{
  "n_kv_head": 2,
  "rope_base": 10000.0,
  "rope_fraction": 0.5,
  "qk_norm": true,
  "attn_scale": 0.105,
  "parallel_block": false,
  "init": "trunc",
  "init_std_qkv": 0.0597,
  "lr_mult_up": 0.641,
  "schedule": "wsd",
  "decay_shape": "sqrt",
  "seq_len": 256,
  "doc_mask": true,
  "train_tokens": 149000000,
  "steps": 9095
}
Each number is 500 + 40 x the weight over its row's rms, rounded and kept within 0 to 999. Layers, rows and columns count from 0. Numbers have three digits each. The size before them is the row's rms in percent of the matrix's.

# layer 3 MLP gate, 640x192, rms 0.0753, rows 146-218, columns 0-191
106:471468526478500544458486459529542505445514443541450537520475484479495499507377510528538538532435507463526498547517497494508473512564506569549575533494500462523560520490430529515423603508558492529485465527557504519555514568478485596507431506449454448449564560537485514488480503422482526485461491472514458479539523524462470428510531456472491462481435531541535515572467524477477512575482469458565500501457503470499524552475476503443496564493494422530512594484448508563456495460546445451514513532534518454574442481521507556479502547509553468536480543446480485474420489574498494443
104:598512453555542452497565511524521463540548523493539507476517483517433505527509493471398520500474516533426537457524432493470514524463444531504524517496502516508507447574476456457449555467514477543486548473525505524494542483505393554502512489498524534464490512542536434490535585554440518510506486472534572486478542504529504471505468470526478522501468470517461416559448597564469499587424552482580469528500551502472525501512581527388534417474465473493500461491495446517466551527542497505469469545442511516440472438526517563504468480493539497459466465532487545488413513427540492510
099:470439507534481483547574455501486444488475551609561479556474472529539532478459555489528453514543494480487538491483522545397458438462612521531502518590519622529519482592515464555502458445484484493481585544539510506527507505544430493500491522494553550491544494490490462582539495451530518490513477572489486536421542520503477474550523476470508458516505539496513579496415435523509508481501528443470509486480546422520529522479528494460498470514484483509515470482445448511451559518550439484487552427503471506510522532492508439497479499516568490428476438556530461530515474543445541537
107:508505490500577459495401447467466505456534537423427558543498525493582482472469493527544524530489457532554490558467463453477511510439428434499482527487501506495548460519542511479506538451570518424562528466529443515496451504533520427445566516442442460511503531427538543493541514519573490482476527514478487470484451480563456502542545442555464492455482506549452529472498506488399475503588459494463544489469464496592528492576490517480423492504545494527542483463504516518497454515473472506567477498497513505484489480490464439460570502490428471496494569523480476526567525399467418457
097:418487497455559510444538586550515489461505552479478492427504486536489491503462544502573516513469458444565441474466484546443475476529455443426508540483493512533433483524400457534508459573464578525512512496531477489449487422535463515476531466464478531477500492525456478524449561462528485491478481518538512451501513594444508535494422579542483527501531531428515485496451483502461545479523523449497467527478539433467488555419502520453474478470584458493476412509490520525483445570428522458461449542492452516453472537540520574543504535486550538571536468449529514560511529492479500450
099:494542526549448499534434510482598580483408513511498478420592523482537470429402499490491534521524447434554475475538541477507550465562525551539527534471458492474490506510474459514520428583477490566510439463513525463507493542498500470532536508451467530467481464574551582534508510433536503465496508485510536469475552493591502545452544422461523531500511500524439545470473560586458512563469475470542439427540498515536501441478484537471518518515533569419539510498507516508545558463461515516538463483537521441519499531473465522452476544498521436499467460497471473446487434505523533468
098:568471478499566523431435551554493444446533477457506580494488541480491573507518467417542494448511543472432463462462544452471457465445489476504548524529487536456500475528516463541479518586509499474506526491488547522488476486575517500473563495522464474448572511517494516488470468512499501525543525460537500508461490513439556512519455464516547483530583498439500567469463535521554518482449420526498496515514490435527584561476545573540519444555478504416541515513519452501460449462459458485503521561547536483461537599561534503471471495417509474421440491551521577520456474446512535443
102:437492455454500427468568460545513452559509493480580520522486518488496544529515516435458500507521490560513503500525449458539515474520495512513458564522499492481502547492517490514581641443493531540565460493452536551517526493542421485429432418520526523530500468592522512456557470535534542522488531501462527477453493450561530380483456508454409451534478495567468529536442520536485542499511509475583488551536475480477488496568538535464494518507496499535487468557472514541565526476561455502521548524521466486487534570441520571460540458501481471487503574482545541566475506468472533502
091:554505461504561431498468462476546471511590492522468441521477481515471525500444535548523480486452518426464499503463499541453513514543516547419539454557478457524519450475479508480477467485436534486466488455547501597514468524616485564534567517532483527532522501459401559476505537550489540495461548490455530589496494549500478485570505515521479487487495486546548448564415442515446513511518529480519501522466521527489462472503503509589553497396521536536470473512526438546527500459498512522516548483468458473467458468488479468468575484481416437534449476535481531589420463485466526435
091:485491573600476481512519449519515463554437491481514517506518563570497372480546509503490530481599517467411535434494488507450538490523635441536454529487542501475518552465575487446513489472482516559433498519412537521513458446444477537485544510534512507485537519486491433503452506482461525463522483461455495481531533464432468518422506409507537494464485465512489478477445558506540470509456424438528452499474517533529552575459517478466544559523512488528465492446521453480501540480513521463519512538542561483556521486511556461528495496456505533537511499550478526511412511568539503470
102:534456509510463532536470464538533501491499542503557542489482551582505549489465511495447540565495524529506538488460487559509526451491469471529483533594472496471468454499574470547535483462540508511513531520479567427540512537509470544497514519370507503454504509565448494496492448482519525494542576507478469472505487474406572452479556463571430470493507427490483483506461524571491473502448472495495457537574456485511504561489505496528538492514470525511472520504469549540452553529552406481502556530416566597519454508476483516605516516509423548520586459473558483504483593495505484475
098:509526544399499521488537487537542506497516535532476481530467528522531495506532504548512464481455533436459513495502438464481473509466572550544489437524441518470506439509476562546521397497521527509416508490496533444485502406463524547533481517527482525468479440526481588447452469506521497580519524523462452497526527560557559514509540496518558468549491476464577481495467456468478469531482501440529522493519508431515471502509478505469514547449507469536419423505439443473510563458452461524473440492554489536520538474505479444601400516559473483460423509541478477491571577578537551487
103:469515524535458442517483462527501502427488537478494477563490445482518553498475500489489510522488447487442531486531541479502520539549417507445482553534555479468517498477519506494499497487552513551486515528492503511479432530439543571472511543446500389557415471556484414440540478502455462498515483554518456507514525455479452485483534547529549461509494477551494521478455525464473605431492431522555454589517446450537494566527480445479561543537611558496449580527544450483473462499484504568467488473521507476518519553479505526459462517507492465455493538488478430509436528449548482383
102:521463582480476542475472516461603499482454517490475544527514564499521488501528434498614568482526573486468535595510487563482465511525502470491539527464554535494470507488464473552555495480506530549447496383481469472478551508481464513521398531460499564455468430524538478483462504478450557473517472456550516451511508551440464401499488503530558494502533535526478553603477473509453587541521509499487520523538512534520502512467488502444501525525493589451497415416420454508499545517483495472545494546513494463491503545475495494500505576528469505493533466509542485487522468564561501428
099:468602519413468505502494508533516443469531440550422513483555459453464502520514485493572494486532522450505516525502537458619479457506503528560569487518503508489520467489516466510461504472488527556480451390570411479466454457471493486461443504505504558523503477478555466517586574487539503446443568411555506525490496520608555521491525482445486580496539513454499505572517539462503516469510512489508442488553478494462548457536463482557434519505488470508416507542507540542511539498476493489435543543483480482481552443509477474434517504487513451469556477505500470515523542493535510604
089:506489554496538496539549555454506568504483542436503506532588537489500419503473616456564412445487483463528524494540525426597482497488475486474472504534482511532567517450470436572429542510580457520471516448472450491519533510529502493540514514529407511532449516502529490532483477471436556473469562457460509538493526513476437498453462533463515457537407473541491562503527459542455490520455468474490502519486452481474496468488462504617499460467511536529514525446481511487473519490460553472412429508529466474493474493507483554509491525575483482555520550478557563540541509471430444492
098:473491502486509466538499492516510475448466503480492530553435549522522481556538517514524529464474482406545468520450467563448476493503525575496452501512498551533447459468489499532578512552496489482504445512457444515522559461488497561547468505491422484531492543499535515499543527528390451480501525504525498521494439543462514420402409515538510479493587496460459506461502465481573443505482495502503506495536557555496489502453524484445474496493498545444540458543533459546529605475476526525476562419511440402482450496466519570513525450548492540453509449467534556573540555561529530585
103:454434513480477436581453502447453445453492442603540479484491481524490486514438583498498527531492511527464492423507518470484497499505625558497452511488493485520446501474412534490524563539503552485537448450508518471443453572548560475506518554530468502542452501509491531478491493519463489537494529430525497414516501476505598437531522484519530487488489488538541438493461493450486527392545528515503529519568561515492529598498527524483500547471475476507543492510485478514455514482520438526397455525513476440437501401526478530526488521548459486476528505522498552454480446414535481522
103:481499498556503481481505511579489408474531578478490475496471507503473534461516490498530515486563511521573478479444475527543561455491504513561477504519490515544484459441498466493508524537529483441534483452495535410530509501497455490473466464499441512439522539538495544502483640569495545505514517538507585467543542549509532474561492509515504549478529526464447466530450493541436589453505463558514487517518456466550523517437500448531402446521537563438491599459416552443497558456517492530476485495472540579510510521488463571519532541542435590476563548482513507522500472465526511553
098:518470539427542487490545439466541488525493443493529441486461475501591468563502477433461425383462528469498495509499486490484487407557517520492484529481511507516511512513468523455490517459511476499489441575541465464504430472506542513553565512418456518513478454505535472442526542512499497546507517505575426485530541465510487482574480561554447546539539522493491562486488536418499481493521516470528464479493553509491515483470510493467520507508482513525537535464520569478459496497430434618492531418454540506436508440616397520444471495517545460459545516573502456491517459505494522461
101:484484525471609529476461509492554556433451584478492538483540517522459498538467492484524505487460535465453481582530555463441487528472463487460559419562492458525480548523431450503441478518561495509586433549516453447512491532491406469468540500494549459451537539494545435501532448522507509476423542519587523454550507457477480500536519493499523427506585553498458464475465488459557499505479499511532505554570510506494497457518482505553542565566522476526440518515521504519508519470452599556513463433580481425496452508459525489447542499501486459452457485544517522520497553535452531480
103:577512490572476572546469465552469443514471478547520569531454505523506471478501471552545499425501478463515474532514565511501501518537461484441546434456525506540534466484517536513537489491469518500453479512480563465531535564467543549501454505505478530413456550514494506508483481491475474469465534499475465470545432400499460533495459489447529471516424491543485468475510521446558569498476505525451492520572482520448445543496499454554450520548447533561454533524509440527478484468513544484559463466476557563533516541505403505552499477521440525426548558509449519504569558385448408512
100:446560463512499518533455542467550546517505519477500477463489466464494492515540463543513513501479500488511535473428450515541564546507566476501481491439537544512561478450547444481519521556511508439464442506474437504501471473486562527440476581483573441494558475566534467426532437524554503465513530488484453466471487549527419490541537412529543423504513541498487461467531566472470476426546511435604439478456525500487504466500485536515527452535530421482540531444457471515529466437560476512491516528412540527559400478485496479495461464445520397547503482486511435500487471526483456487
104:571508451478454493521460555555452493595544451540557546508492497457483431479551490465404455499531520529579437475568518537503496551544493519436463572546441443485437438541448508510433509536494423491401476535517529527507516465519506475489438436550503517482440495465508481469524526554527514493493453464481489491483478545478472507477515496508544533483554539479399494436450456542514511507507415471501448478495493519424533454480434443480530514494584471540454470501504447449495461497523513473490566419527497538431495508478473486511489471459485494480479505464451507560433455463420522547
104:465443544471482458472440512492514484564577495543588484490443509420496528497566552499509498492498506508561498495523478446496436460530492485502476545547464528490476547500543478528479492550509569532526472539481538531563477528478559486475534461511502509570481445579495499513547471490517534534473457438519494448483540401539564526563543535493528448496469478425472580490465496613507506520460514514497431442477470467383479429482516460492458470488546462468513541478414549504478459500497535467477524514452519444532493556532543481480539458545441501508495505559445543452437502417577529447
112:550475572556557503560502478502539512479525520527487482507598523535470515482485541458579470530499536450533471484480493515518475510430508495469470567440537494484467516448452445489495470462487495503467496477556476541516518432598535501490477465547553485438540450491488502470479483459526500559432538526481529536527568461497491569508545445478458543524527395530513473444453554471544482526496478446486484485492520538472530572461450406445485514515484427476478497556483504548577526482518487445477494440473575577389577501527537446493474502402492567492466462486566477458520529521523493450
098:544466435473516447424497546459457460533437498499537521489519540547507390477552443495549477489577515481502475547528472542534509508482543482538512519534461453505509538489501554483473493489576491511541439431534522464570518515447496506508513469529466476502437490428455493447480514524478461476573540455486441439499414548453486517490526525479495491536552500472520525512409469553490507445464461466587445477497516473500443505492456475518482442475508503515422614573498515570526540481527492589503507515559531427511491567504540532418495500554498489505548550479607531486496561453473486520
098:529551523486473497418462450577527488524526606483562524528550503477533474491556509488464551509496475519395546508463401499487487524482443494447437568505443424507496489476510524524459486480481549475524411546519531506565505437460450444500479479458452553494572394446451563396473522479421512493489606468477421493480484484531504457490502481507484570450482504513512522435438521495518535511533555527511485495532524525515523517508500473457546464579543531490486498565487460516398523483497503567466528494457516552459537569440524494484536501531476502524541509497541471473492495467491481502
100:495492437459415516546492451496540496560510458546547510574561513478449493554398538525549521471483492555542485515458612492541492470469469548473499536484527513496457470516552578473501429498427582499457526485512502505392479465506514522488532445518500468515508506525482493507492472480482525483476549481494451506569501486578520515479473467459544451463505449455503565529478484560463424472513473518527535484465498516424461563495549425514457493522529567452517466534513574571522443564466493477495552573566549455388503521440488500501482467480484481485408553523497455507540522460516491500
102:476522544532406502502526604551506472551498527513477526396463487567527468479513535474486525496530548467540560464514538501476547545506509497406496484459457507473480513592481497527487531443487464524504571485489523485486516556578469495522484475586501545460513499523500451548504494527440567510407516531544575581571518506508456465490428586514470490517461557506492538443503466459508510430484482597495474557494444558472493484505498502537475508546455460400477521503539470553564493449422567506530541532527498517489518480419516539502536465508464537465467450448456521446498488478458511489
097:474433518462509487438577515453456471508449529494518508488472491500497579490458537521528600479518505532619441479542498511490469508485524480510496492511560531551441527504528449550491468438528507455528487463504446493424496473544425537481523515558485483561458530595580525420531513471556503493514495511518512433551551556483557512497524478481475572539515448494512592530534488518468471459554447517441470432458467464511503559537576491534505490482544497505480453522553485544539521480485488556476587487577502481515557448474501475565503501446555535461485459446593461512519462519558540549
096:437504582541480488499526519509551533481567557380481460511550492502550524484479509529557511471557492509422491450500516530501552523570539563546402431438519589517481509556497517500426488463483545446503473494479542494468506492494521422493563538534489474450464487528555440482545406433529487493468474435513491549472488485431422546475543507520536396562416503499534521501539529496506492533523537454532479406446507476525467549515491539527523462508492508535481600486488482510448537560480505525517457477473551466568507528538501445496553497535496478516481497534526485496523580455475491514
097:497472469480495503489550503534502471554469505483516496559528482522468459610558503478522447514535457529507522525469467485558522514438419571450572517492460497470540439558528524514466518473509461500539550446494494459499506462572472512494539449488415481595440494440545454517500503501527470478454511559567473482572498429477426568432499532483471473430385454526534501427507448485506513456415509555480474497562493476506518501546516452541452459460557489447505486458519581477458519510502450596444507499467596485522514456520472525484472509486532459463494472507509529458542525528482555553
094:475486471512552477459467481472530475545529438468484558486526528578492375463525436527479545514457494493491502509538536490529584442456516510531498518518480500515466535483471529533503473481536519549476506436490531490515470496565548447560526548450464490449509449530509435573523479497513439473530473473511457547436464470521384434568434442518524482409497531453507447529475509521464452438485475509517528508436477497416502493454543470541492483457558451509503503517476497508489573515483483494475565442519525462458510517502446476510592551525511452488538527456473545474458456611581497589
096:432568479531511501485480535512514505497541551440488445500488512536534535499494540462486532443532430561458503491469491462538590549508474506471492418478489552516439455553539476467502500464484512455513523531541451504570520504469445564507540462495466534588467455453643513471501497530465499503511528444548482554469456525458531537520468487466592476474420540542440522467551485528491478567490517513474521558466474501506595467541515569439492463469463546507506455467513444529564548498503450546516412504484572546467548556523467528529522531512508478499497482526522487526455458374515502449
100:437503448495506533470497536480496513522532500523517469538579553508510550455533518414490502519428497529507541454486544459523474457512458465445602538523511482484477439462483436494567474490441508418514515565405609502534535527492526495494505568462514499433521506499586482452526538466553512506542501528485522488515469523584483515495407459509442445460447434486500426511488463480504531562534494480491494501473500475500547519504523503478567419504606449497557498565513506490447519597501523557526485506497586527433534507520515517482509425521568437525476497510431491480472484469439476503
098:546519509500510506512496501588479493530444503453512439499511604496480487521473423494465563448558539441475519507446589484443484465525518540525505532477485480461466513589501524560498436540505544539510482503590563501555541467553471501604497551501471483528486505409573423454537558495483503511474558469547477473524529445467533471568512531496526523572451465482488486542468458589461543424458608491562556488491522470460475481464490471487524452464499496491499492503498510532470535495492475509532537552493513550516519493441453479526534436467454458547403455502462513542559533478451485471
098:461512491519467513499499433565530514493583472505474487450510431455488550408474533540500480519505513427499498514507597490434490531570510509491493523547522479427519511458488487504485463470472448479440442531534522521512541436442525536532498495445453599470435435538519532525496481567478483453434539534578502469515563524503453490527517426565476494495448479549495478506492509470537480519466519543479436461497526498509475462508473371477540462436489566467550531548502484432498499482477438524457534522457485521562462522509510501467527457610467492533578509568430509409494464541496484540
096:489464491507527464519487505431516555465519507505451466470481564458498494544464433514564504566547536402459553512560516535485501496526544554507481527493424561464524505493445528450479393544481529495559548547493488574483543422446489517506452495479501507469498547486548566544548426460474545477511505477512499486515461532451503469574500486502548476498532464475520445507470555514508544511510513402547466522531512494529395501516508465500497533462494491558488536482506506496540513441591520494491530508486461517441454536518452436482621544528516598498586443530417520533522532490448468444
103:557494515501552511456520471442553470486511514537467512473486533510568525525473468464520591530523477537503575506487502497479477519476450497448569485417499565496402558529471530468493476563501563551500560560449598509559501474521448446490536491577503457543489466458490492550488495465463484511460610527518580479464452510478529587499484522460480510517504447465546517494498542533464568498530437544497575467489481505489534549483514538520485502454487454538551592483547514552522483537445535514481486419510519483550511551496511531477478454554525446547557548525425534460583524525556433503
096:501497521481516435529480558443534507545483575559486540489508520520578525531450477460499594463468511495492485466445484574592485517457483509453512522545527552505512458557449519524480521455519449442489584577476484515477505520556495448520569514554519499525530547592479580489443438498479519533540549462554554496487546478514456531508477517468406507530456504451521519453545501514489496421508481503532477545563577517554532470483419460535466479478479468484553482456462527564564504523554512521510473453543483500541525468512459469600480562507463418540444479516521552563444493560501489520
097:481439497488463480528440435567527541476414408533473458486521542490509514521482505498511498469458473535521480526480502479469543531414507488466496515510462589389443506528535492503491514480478487455514415483436483600548531547529430494523563488472470552480582465521485499487524576537533554573455519505450464505521533457454473542503536553517549551484525491519516504505577497534524530549440547507517559509479425441497575547536435543452473497490481558512406558501570503490539525466480517522505539529443498542562495429463548537513489503530457504496517524558445533423520498554470469495
101:560515475551557505487517499523505512527468466482485467567521520497518575550514480547507542449523505570453435487507551421513488436506520533485471606465522507475528525486480558514464497524511568572498449510453496441532500469522431490487539504548526454474527522443526568524475440476592509504433443495500524482482491555540523514570431500466477524519495539517507502486466533529493519464477543492475491396590511493539531486623482538496557494560530502445553500503474476458494461515444530433613495539526443470497495488521515413525511566573499465420477457489486504500547575483553523551
101:570563412516578459475469509513482538550544532538553522481412544524484493522565500483547557544475464538544480540477488544471504529492459498522501455523463551460517475468467522483550494512515503441458555611494556499516462512538482446540454512520500484529473514571502518535526454538487498480512492485520483547562577536598502444469481473524529389518511510553564484485502559533501496516497431508505508582563524484525444491566465446501470516540491462504458389508469464492566525525403476500481502452526511584504483516549440480528450569543482574569501479459538449475519475514502476459
102:599498542477553520544489558534523559545494559493455538442541485466493496475572491489494435520553444473557498560502592554515480507484437477420565501527550504512506553490499494528487506536555482463436480480518520574536416480515539529493530482464411548496518454537556485490548565522542551412532541529551496496484557488526449491477493494481468515583477499430520504453485491405526486401475559532511591523526486491558459527415466492558445552496522500541504541507534497484490438486556481549475480526422479539475438515493510454456453516453508564479487506496481515496517519546507443506
098:443462474481519541472508525486476464488446468481513476509464512496486503506476507487445478463427552526507542508476523495468589474540537456599483481483467541526537477534536485575444523509461490529503570595544502540504512513489440497493551450539531489561455504534576465493449544498519458436530505469466564532537579507516448581508451465557598512559496541492531497550430526494538531422537491502549505469553437530489638441446493516552503521508487501518508515557529520470485458470439494529577493506544511526473577470485535580542509539538566515482509525470445516496531581501556550512
099:487485514464538552565498467475486554540509590510517499561559469508445503460519409463587520518500477527559501528486495449492506523487508517539449565521515493505502482566502500498509420394487519440538450414527539475511523473515474582459543538494507509454482482469492497512534542528455478583464515464481561507580520492463492470477524507547472503520479554438519489533481551489551466518538420470500556486540431429491526528486482531525520482490461497448539529441479522480543534521511468421507483448566550464476466493494423432505418566477557602512499469494498440565449524522465413554
105:483564483456585511491509439474469530467454505403450476537467488493471489510441550540580580475511569476506540566519513513451518488531485502406527510473487447572494510534549491453475520516434488507538483442490486490483449519562468480524465506452453532450419471597494479518526418432450493514484487524464466414518429471532444474478515494434482539444503495489461515447541542499486471460506482512560457482573506468512540568475483540501556436483556489465618556475485550568531542532454421465452530542533486455474496465524495464528550484495524510434465489506519478464533501529546506502
096:521532503549547526496469506559475514455488535521530578497498460458471426502476531540486550547487549435500422493585505567484519558424523541549586447507465529450478472537451472530495507536457526442493480471453507516519478552592454519465445521484539522606469421528518439460494446549528539523442448508499523548460454454544538506523512501448486519481466521537518474516439483550448473498485579556459494517523405483531545525472521494486462476529500567489533503508432530483451533564476442488442530502490575478480409580556417523519500501433540508494549520494484462493456507525494524486
102:512489513517473476441527516493452521455519546434502517502526585488530433497497479469448441516537508535510490466484475524429455525491495523527477590446519456508513501543491569472528553599440478526431488479505529427467500547487572562477554508492510538486495496514540516459586383519521500564495499427476481516498523452527543485473467542424456533536483539548553431494602512436452505526456474562546567498573464450529508582467486510534484549519560583480563531565465505514500419460470488428524514472483472517543441517496478521550478540494535522479433507515472461534543506480493463489
100:497515521487579473488510544481516450466500551507486542493542474531492546550524524434477488504462461488521422561524505478498585492443395542472526488453468535474511486550490454497485561483432488488507484551560498470539551547467480465508487503514489479522535538466442516596503497460485542510493456473513519484520500497491508500432479606510570554544492524487448478515501458485456501527464503477607469518494515502538481547506524475482460500378542540629479528457449418509581524446487561592494502513565480508580505512471426518581487507519491575487464518506460481510483514427521563470
108:436523459476495462571510514457469540536487447478574505520510500420519586493465570463488475498505478542520486512520587479467558514571476419526518509416459531438551531466516544493446442524452503427521497488540473479523481579522453428508530497454501498525480545509541519426580522506441518503466442520559549542549451523515492511507524455560531485500491478438499514550478540505437463516478484546455542536496524480471456547481510462439543520475382448456479476458484454469464559507470528474601517504494546436418512404463445495470488525507443419496492486473489522471460511482489514519
105:554513491475475479444536462434500470536403540553540493438550467444514496494566383506474505442517571480503583447503484495432529515529508518434509480485472497558562484472462528447512554503499530520415523528537537443542537648508541455518446445509455490541476447435532533493506458479531524521461471433531419489489488511535491523492405520522464552502511498537510463536516424489507515582476539512504460457463574499506512526531478520475523527499445561528569481510452469556466504511440473528501520538499531501493501499440490476459562514562514506518482547484509467545530419456440500474
101:497497440559499437535497499449579449500543486525487503461539557520533454461542537500559514504540550531575549513535474495486452542424511445549486523397527588545527423479503505454483510524516511471477523428459481565450554520551563460480526504523542533519460510515447531476467464513563380494477541525601500594504456459447465498425501498518489473482525481497537409505480515427478492494501598544466525538519541548508429478563578493451459513468489476516493465530512518538497540544557460499447496517482480481491482517457459478552550476524438495524546553433508526512507522509457505482
106:482553485489514535520481503500480477470542498515499531496595500467552526537439450564551456424495532403515548586502517581526525543463448400496523501500450477494574552542527490502503508531462496433470482467482521553432451463529527472493568551587489522583533526441551457444532418558513470499471511452476490508487511515517452483453444545480520531506514432537525476523527467475502480523510476605485537491481556548472514546519545532495491489503485540522448438598475439534500414456505512480506527489478522505506552474470486502455519533517484583463554511484550459504495612494442504542
100:492529504467463545516574499455516537477461611490501539582532537589486480519511456503540488499480450492558520565481524539526455560497504503445417550557449480512496484437506523472488392578465445552485528494478493486525514502456519502511466480464503501475467559469503486560558513496479503488522519506492458491556483534446501536551419504496527444577510530530470437481529597483485473526468549546565399537490470517502532468511486523476438544520513497467613479446521564507539512535513530390473534499525578538475497476491510501461427445533454515566545528518472495549507505559492567510
106:519494470500518587537459483468532434474571487540549495463549486515478483455547483525450501503510485551527479584461479501501480520451499555440517524527495485482533498452485595512562471453561414503494485534495521461530543442532504498456397457524466510445524495598608476489498513518513493506496546489498473496517531509499529534456470516473472575510478496416534444484483459488562540481455563488612516439492479498469470544456517517600449516521464540585497499413484469508572465511558459468524467526452431449423532532468490528540477530498516522505479566423523486565454521475504486477
106:453492540454528430521476495441491465488428451438502450539423535495531497433518543451557510507464531502538489544458483510501495533480521543473498530514464514532533526458536444533487502523464469486580594528474527492473609506507468548522538470474523505506550552542457520443423418511550554454494445522484468485476502475478502499560468557505499541501532516511536493536521495547496564447485489504473470487492457516483466506616529520555503370505465456484462509498523541440500544542469464474459569554546553468433443458560533491497481453500495429410533521523458518507516456437561449571
102:583410575390463550534496564521511440523484520489489454434436451481532471518509527535435472510571464477490519509504536507535481493563532431541443529415555550527543508522419490460546502455499433568517552531556566530482543477566463541537487510429422503589496552530464491521503516474457626526492482521444535501485447466508505515556522519489516464454540528462472486537504503465491479539498502496496498552478477494544485482533473479443509469506489548478514522466523564505444498482451468501484499603563551522480523508512507498503484526438556474481509586507572566482503529476504545509
094:533474515525515494484521420458554528523479580583496515491512557453573491501515529488548471480459465576588537501438528497499456476571538534443435440464463464508532534456500494499526552521526485533467423423518537520488430500553540561517447485452527535523474533438436535464531495453490496557502539474467536489538470495492501555475458451565502446511412463456493575528486434471509501554514519462464492546504495481525507448546509443484505471533419471548595509549529453451424465526558569567433479494516495497453459509515477460511464530569527503503459477528483464422466495498498575507
099:514473472460501547483488470506461572475575504522524502535475532513510462485541533537451495533557519489457487544461497466554489479532470537485493477450480486434450549492456552496542461491570474436444503482520542504484490505533437451484547523461505459529508504517483522529541521508476530509468498492448513596477524483447444481424486551613534565503453602462431474432410507463450558486410445537520503481423471502505561451458391514525501444578516484493518526485548547476460524448505510558480452487589472486491568511455493465507490476432512478527491512555540539551465577474450492535
106:501493527456477449491547424551490487478525528494498570466555542568497511459541506522489516539479515473481504498625479517542511568484472435528541552553564552489525487478488509496548485573464550494490569517511499532503436515451430463448519509542499431522510566476519479465541468489547504447497476533548513537468471516481513547438446523491534545556512438592570519501467478479436560467523405527489455481573468463532521460445494525522470552601448488480550514555478548497524521475467442472492568535505470522469490441468421506506525493508461448502523595435435506513499462510546477425
099:462537480525438492514509496495429528532508575540496439468537414542504585561479454497559468500513462522482523540444467500513484445482507469513541570579447464504539481572476517523517476530490450511524496421473547592528464516526418567420524480513467491458523484481471484445423481456518524483499521556562425452469508515546458507482482490533531489415540527450464487532471461469445477521564484513512475542475556490461460486436478452547496502546496569587445492427462501531488475484433509437520486487437520512504515467484484455496569480515438537592475539490557449454428477480489490546
100:498592488509478520468463428423540413502443441479387427533517509504504569559498558454446505507442444507510499582460513462465557512500495548487461479490490491470495521472554513536568522527554527562494486527493488498446522556515498553551596416461543507545498558501471467470474467492490494480482507423521419461478586538527453515555511483525529510508505563495536492532497447473511586497523491503474499548498479513513443489430525560449499482527492418532535544472435465514503520519434527540512511479467453511490478431519472509440469492511454502388536534479503432520483557467449546496
090:446525489453520501461461453526470485545563461490506580502531474439483584458458538523435451417502503590480514481508471496497515457525513464479470428499474521470477516502351532484499498489517620442453522396463464521515584525474520485484505412469511488532502520430537467423475507499531522418423455571531496494492516584544516521517512536547543484440525483472503441446505487515520462483470522495538524502541409501470531517521481454556536504492513437474479530516529519461514476485450425533470571516525543477490523407506530495510504472532509464448454466501500457460466542488534510463
097:512465445478531580570469541536463498513541499511438504527490515441446494498509588521437551512458518469502556533508537522505477478499522555478561507451487467454537470433529594527494442429468475485492536497561529556474565516475557490492561510546516570517515494511548439524493501508494514478488489520448437473514456492531527531485475485429428514472554494413487560485492561420490427509421527455543496554497533510471532423478505424463464524535548511465551481499505492517475520494561489544410565469484473499575413478507507404447508569584435457492537496473512536519513517525476525523
102:519496456400543474504405497515442520519489485545495521559528418478506535484540484517517517414546490540468499542511495535454545511541527494504538525495469486478477502480489454562384529483444500430538520443530450525535525513555515463432583434480520503538519465501476540502558555536558466457469500423457594458478503450432519450429474535554479420490483476503490576471519578401543505498548501525493558406539450525525521532426507506511566488469479529482476464519519539510487489534471462485568537470520520496458522409505503551441516542527469505519487487515449483538528455504469483473
100:464487457436431581490508559479545466535540503485472501495458546500581475582562498471512471487557525530546542435456509413567555514545490536408549511534527526561502541477441531518498433484506511466503421523483513523558479520475473495460523581556502524511504491562513464483527509482480519489502466459519527498494445464533550542453472467490523556580471478478479494545524612579486430497458532494455416535510488458537529477503462427525547491477527454507477519526574434457480448494514523463480482451491538496507487477543505528465380480450496480438525519493529471557506541559514532579
107:470538520501513463546419549479555497543546441476578490497578476544469518487528506511502449467492471482462543528457530438481557471495492521440506436561498502486574435498479464542525462511447497540486503399518534418473540443443471499493480505535511481486502444487477478439458509582498554466489527434406472495533561590499460528544512513521488514585492489496557504422547475496456507496455466517558476563499546441405497442490442469480575490483558586529525533511487548520514531453556493502523488460483522469555505484497488524467464439529462595507499557577539541504502511468471484542
103:532490473479473519479516490535529549479497501459552491536613491465470502518490529496443485569509510529538554509541549499492449548493588559490480493559567539448484524483493558515501451430586557615480461509514555520557500465497478538492443459501473526550542538466496494502494514518468524576563574510438472495554515496537496561554458528549556544596501480478490534450561485526577492533453495461527501519525450503483490417541416508432534511476550437504520436522482484502439534487474420516495534475477488490505513465511464544450537503491473380512499515532467470461578552533483532539
100:543425507521505491430538519498522539453480531535487544491471502514530489506447535507447448481477541472466479500465527538514485463579536500525581549519546520480535532479454440456539500528538500550443583482464480469455477595520495458447544513520491482520447521418577532494442413562533483470513499464507521497428448426509475555497452442468461453543578473518545447549480487550452462525525496518511530487524528492468592531499548498469485481549464467477510572504525526527440525554538558506451526442546478472523540511502498454513540512444540534523511429519544536514459603457468377518
096:601499494519446476508542516550492497511453495532527496480516526477504502507471546516479487512525493560533517584446507427467501475483585442491488467523545515474553542544489427589437491540529575520452530495575491505503498546536511459510475532515481437538502547437456519505501487468523496506464410465617469465525403477478471489501455537473469424519432506476412468445536497552542433491520549442503564531492456527480486490441487439482539450498491517560490506449477536470566542489497503574475517472453546458540468526563464455558429493496519508461420525516532527490570440461509520554
102:526501500488491574466454528517562471510493558461563489517472441513583483494528531543543495473559457426583544488487458511545508526431533485500490467455521488516566553466484462458484436475464477449484557467503527463573534535518479516505500521565572517555486495557485595470511519504478473442523530601554540513529532482586481455488508582434430578547526542497475480463469509497479571457492467540471517546511478481498504458477485462456456548523489514472449464495601534454461485553528531512507461533442450523519391436451521498455477458481566524524468527508452453474482502447555529484